python train.py --n_layer=10 --d_model=96 --n_head=3 --n_kv_head=3 --head_dim=32 --d_mlp=384 --vocab_size=6654 --activation="squared_relu" --norm="rmsnorm" --norm_place="pre" --norm_eps=1e-06 --positions="rope" --rope_base=1020.0 --rope_fraction=0.5 --qk_norm=true --attn_scale=0.378 --bias="none" --tie_embeddings="early" --parallel_block=false --extras=["local attention windows", "value embeddings", "hashed n-gram embeddings", "a smear gate", "an embedding shortcut", "weighted sums over earlier layers"] --init="normal" --init_std_qkv=0.121 --init_std_o=0.0271 --init_std_up=0.121 --init_std_down=0.0136 --optimizer="muon" --lr=0.00224 --lr_mult_qkv=0.7 --lr_mult_o=4.0 --beta1=0.95 --lr_head=0.0101 --grad_clip=1.0 --warmup_steps=48 --schedule="wsd" --decay_fraction=1.0 --decay_shape="sqrt" --final_lr_fraction=0.1 --batch_tokens=16384 --seq_len=1024 --doc_mask=true --train_tokens=92690000 --steps=5658 --dataset="wikipedia_en"
Each number is 500 + 40 x the weight over its row's rms, rounded and kept within 0 to 999. Layers, rows and columns count from 0. Numbers have three digits each. The size before them is the row's rms in percent of the matrix's.

# layer 6 attention query, 96x96, rms 0.105, rows 0-95, columns 48-95
098:478516415555543484429577445503512447472460516532485490485516533473536477561490494469473546544464533531497525475557515512452532486456470502442506
081:495458447556592472513506494500558484492440452540439463443550495509496504480513492471530469437405510482485540501500558507585545525447482480462553
098:459503492474476441530460567486455486426519549576524528521474516544479529526522472502595528510452463509493446472483472503536523469492485525550585
101:475468542433523438568495485486500504522502536511509489521504512511591574494558617456497497531524496480491458494555444527533411472495483471484459
085:529524467520568474421488555453487479450447499481503579488468502518485529464461453441455567501493451512500570497534551506492475472517457427521491
107:470486534419549542506554428476462454481531507529527448472492520496474428542475518569485486433549489412535511476451504486494582515447531503553568
116:450505474578477557491503479478470504484460538475471429495526418486448496529503457574502510559503509488500480496545510547524560474551476469434540
110:479441530468544523476585406515549515486499459504431507439400504467528492474518548426524475543516465554509530554439520530531490505517550525531494
106:504489438398538496471474531492473516519563546556461557494538508523443518503514565566473447550506497491531529525464526450482453480602565491512523
088:470426469453467402531490501460512536519536417567436376445448526483465477515507511452543575503497439530422498539526528471537536526489521490508460
098:610514523517452488481473489492469479532524482448491522518480562484446498495490490437470516512482504444452549430586491500421543425541553423454519
097:532511485510551445543487560448495502465478504544439514455461476493506465489454479502526411531470497454432486574520480609513529509488529504486478
085:517495518480502505500527437499456523542536489547564463487581495484489467502496538536458501485493471412538464484500540505445567408456441485523538
110:524465486479472488481420508530514513541437506443488541447524532479537595460553447455531525485457429484446540495446537452493464443471517471474509
109:525471505480532562523498452491488469502474508555478478488555502512472501532450529540486528563552554512504478514488496524514572477541557569493454
106:513513534553539467514581473502590512529506433476513543524528514481578427554493450516451614479482543473507461501528519524511517499518542496494535
122:463486433516477475534428441434459507502551561502562531476496459542488520435454469525456549599440461526476479440404501464412513503570509560464498
113:497565496519485515463542539533422572524494600542501397482510613475500492506534588530575458429516437488513488461511514473493458503494483520491561
096:470519502511530522453481482565535594449473502486515549488568537492472548538501498462484593457476473507465473467464505542462543573541535528476448
112:471482553529477496424424540570478560460482514454486539548438477483546516432463466491540550486508492430406548519519502484530539504562506496533418
123:482504489543514437544522537517421519603535517545477518470463497486494518475429529581497482549474538438468507515536513509508498482517472465515501
111:556498530521522569498430541536522482523454411503404504525431499545522522462531523506404483511503507509496578485447558548426505461546551475479483
109:462553469419474508522477487481537520507467509412591419559460565510524444476544533498523527478486423531465502418486486544502458487507532539444466
109:492490487470537480541507499441465437477512524585492588427506513531547438447506502548561497563496546501505554504498517522432550536473501493477486
120:506558522518414493497527485488574458498534469501505489473431510488500489546469484535455484518511477467474572523447493476571515491507510425475507
112:501485539436455456465594505588538476534435537520552522458512479506549512539462534497498498434578502563480595482503452540524516530420466558504496
125:570516478488473555582475462510523538489481536478475428483511518544401556522512496428462563488497517510510478488481500545494402517536473530538464
121:466448495475503506442493561539443431515531486534532490437452497499496497474460504494528566505526514473454405552504523485512497598509524439527463
112:462493497507559512423517510469524515548482499463517488503518528467509512515473483537425475557443416523420483494509450491528505542527498421471537
112:465538534515477522505511548533509415530477474524428533502484451520527493499515444477491570452449418561463489482460573441484493509550502571482421
122:585511475441572504507508518491553515457501482476481470476530523513511550398467490468557488492470560538444510488485530482535493495611492498558451
105:496526505501491551533411495520557489473516491563500474537531500523501407453496532514435550586543511519527484454517540477561505487447423531528438
133:510458500498481435516424500493437501494502450455542589540456486568510542463460461419432517518500494515506508487542544429479474520472533513492472
099:504524459494521548487520513482527457546441514552453459485558516433435492537525511525509472519529481434495473541386389509505512553519483515501502
100:462468503514476449503518480482464532469493434465562571475474502548585505509515488463448510520437475574413468459593580435471503476429485478457488
076:479476527520520549514507518498538491474499514525473397470488463443500533500547529434586504528515517485557493481471430544515607561474519469497503
084:539467552452466443527524487511415512495506454455493574525515527538512505488471549456449533500566485525511517497590526449531454427489496516470528
106:473439509440493444504552496477498507512537459484539516490440518530576523481474523524435552464450495557499487447567569391481464441450498467542520
086:512567497504435494512436544496469439427445474490501511444462494486496530478520563482468589456551553541555512452493452529513483530497512488487468
078:469547519524455437476511487498492534528532499596579513489452458508517463585510474516492422493498419532396511454573485494530518477478466472556558
080:505530520496480530460546452539523518451514494531460452513470522465467450452546525497530534476542513474476499509446423567534554519523546556452517
073:527509551550463494552503521513492525626566573553471421556545475491391489532516472519513494497513495456536516489456472566485512534503577515531460
060:499525565486535472543530556599519479528495596473517529454473474502562517525506497474470450434514492461469462469565514462464471494455476531562509
095:503463540449515455536522522517440567442506491464571547448427498582593539490491503443459507466489471511476463458514568395507487428438487473486501
087:483464496505449442553468491500479531512562438455522609505489496490548497517496468526453480492469484565494494463579574489499472520502533493478475
068:438539528534515562436543521539524455450462484472493505433465532468514531454495539528467564511516523458524442503513433493523475531434462585482574
078:486466560449552475468473524516457543485481461543506487470521448481564525540557556463488574486477580472501506480502487489522518549439533550493515
081:517523507466486403492491466538529520532550503534494593589562478463445490528485539534465507508441552539569556535488469520551485460459516483492502
068:492528436510494509443567527547518469532567475517537501500507485488540499490486456568491533520432477491429497498564479454556471482518521525472483
077:469425442466516479435480491526623472505496507533592550519416546494471530467449533461548459541547519490495506468539521497492470459504511444508509
079:494465445571468602516462489472486450492479530485437550495518544436490556416483554500472496529569515513504512475511511548494454470499534509465520
078:536503504533415523488467524493462529564494485493501534508518523539461531470436464481493474489488477430486490515548469584521405504504554469507471
068:531519533535480473525513531535473496471581523412539509512556486537503592500514536533458477521458484443513471537477530501529496486599469508554452
071:495600473484526484483450530577422461430538495505490470477498470554501508465539556490490551429540523544511499534454464467566437535531523503519529
089:503473435472531423440520499506588558511522516511531585530511575535457572546535479555525502504432452553464512499472468503497500436531485538499457
086:510487532511537511517499467485440506459504562517564479542471487410498487503501519475563478473538488543561521483442548476524467505512469545502514
078:500454496509468463507530574491405453511467482541471473443493521516515475496540427530463530506420519508491502421476422467543556534417548513508533
065:486439503519458458516470444498521526490501473535566557528477497478511445449557519456537491470419635502428550529494507484478551588512590482523545
079:460462483537472495547522470529483483515452477535460543526531522473504425496495535533584532492526523556484534541552537438517503548532589500499547
083:569544597534549450530498500491481527571503496472546435505486409548478505502526459475469445521523560539578471525520467429580497459523510485474510
073:464444546559538465428468527466513463500494483459529559520565483474560502562547537511472469537494514535514531487453523509509525555520530465589442
080:495507452565539472502497521468490540431544515496499468439535525561519480439466512505510555522496459559462478478472522525455526538481435534430523
071:501473487514449550475442473547556469497583464448517555497499512560466520527468576492458487518495524566495568400464505446500503514558555461533498
076:454559500440541552491537511502502493484556458552597495482501529488515493456522520476561531474560469441443534502477459461518487488484584513441524
094:451549468560544512541470558468464429491443573539422477476530452453523507460480430519477528520560489526432586542430493456465512470449481525446530
091:516443515486553465538579524558541475516473491513523463506430460547482463488544477512527507458536489531520516459506512528513483524400470554483607
101:441505431491424544509461506548475506447506430529527543505475474519477419515490504433544485522492521487450496496483490422492584521513525502437568
107:546510429456504519518510447577496541482451526559561509415506548504535495494464515506497473473493480515472500388448592418533460446448533507480520
093:494518514363509522442463505527537467418539534515530508577480487593557466542446480588477496483498535523504518413521488419481444458454531472516479
090:476474457625475536492466527482488523509476583481468489463495541440505552482476576561579474468537514455510460548506539566511497542548468541464492
110:469458566547576527458519615561450459495499513512504532532447579525535523563496474538533489556516518503513447483505532452486507483542512458410512
102:455434520573552449511608480511479500546535444494480485438452544454462522529451418426508487540537446475535434531472471460578497570482476505520505
111:515476456491580527481493453441523500513512547531550430500511506464443547491464496522523483490525540507547523446415437467523457421489495467475477
094:525514465479505523551541504520450512543518511482457445410486552459489452443538448479446458454515488499548503527484541475503476456543499446481446
087:541428527490495496560516563545500455480536514506494565459493520455445466498546504545551571483541507573416506453468435521542486550511506531453534
109:593543526513407498499475530520485506506531484472466512537539521498511442523487464498453483537436436499466502533519547477435464511648551464541510
110:554550566524480440463502488478438523461518414461524594499560510535447495472446416520501492506540461519470534545460572503444498501492488587514513
109:549464512506509422551431498545452514463466468553494546438476588464466551444513509515464538451462456527503486481495504470516533517453476488491582
118:423483470484583581481450559463468426469502535460477412482558446486495491434551479501511535494550451449516524510496473514549521486542498457517475
114:465466567453451525514506484529537564494481462448497473483484473539484495471584473501459457456437489529475486499560526468506491475513535562501496
117:477522447486546508493538519510516536550530534472514478453457524483477488514428537550536410468490493462439531502463448524569498528457495531532509
113:458477470452458515421491514517458503455500495495519555529502532516532495519496392569613465481502527522462524468525455494551440541480533525486572
128:479487493475533467484484498585505517504541490485424485480511548482447479479480505526467464567525545488487492471490441460490429497521532516506549
115:444557558531511578500561491525474486445519479486528485476520579491474502475503496490518580537521509534501548444444508540578483449546475436543492
102:520504505572527409514588534536529475506553465498576532539448494460530469485486563531468510516472573496479478503556489481511516608502523475588581
116:486469529500526439537517488473526557465504508439541463549517462504558498444579476421526449499457438576495434507578496519488474504559496583455525
100:560420474487502526475601560514546499454520496534489502544528469467413456502496509524520541526499553463478426459520485558476489457461449498527523
120:558526536546561462458504560479472496454560500475549595476445444474442590521442472544472468525473450451464533490477499448562482503475492569410505
128:469523511542521401522513508518467483460498495492562522519522476556613551462480512513453511446475457470485513445485519400437537510517487531581495
108:608520481499439519522447578513512437498512451509527486453500403513517484432508402476512507468464462549494459502513521434505542523501527497480521
115:524511536550494540547539481479522485428417506499522460510528490440563496442501459461519535444476479474488551436529506450530565523480519529496485
115:456586480555485514395549474459496453498488525407451522506449503509445476512479506565486457508516449487540456471458472498556461519518534509567545
105:520543451493449564504434552508521440532551499497472516484539564456420493540495419468523540496525513519572501542537449510423581477505521613553547
095:535510550489507479451476538534580453390468539517463522483521427489497539436575490539509458484508473514515420491483480542442520503505465468529507
107:464509483559477568471540506485567528454434452521404452556568524497475470574498466487480541492439523443550509562546441575459533485518483514471492
117:508538497499466486494510563497429500446507486525499447478497496512483547446440435421431489436513543551444444489586508539450493473444518487480518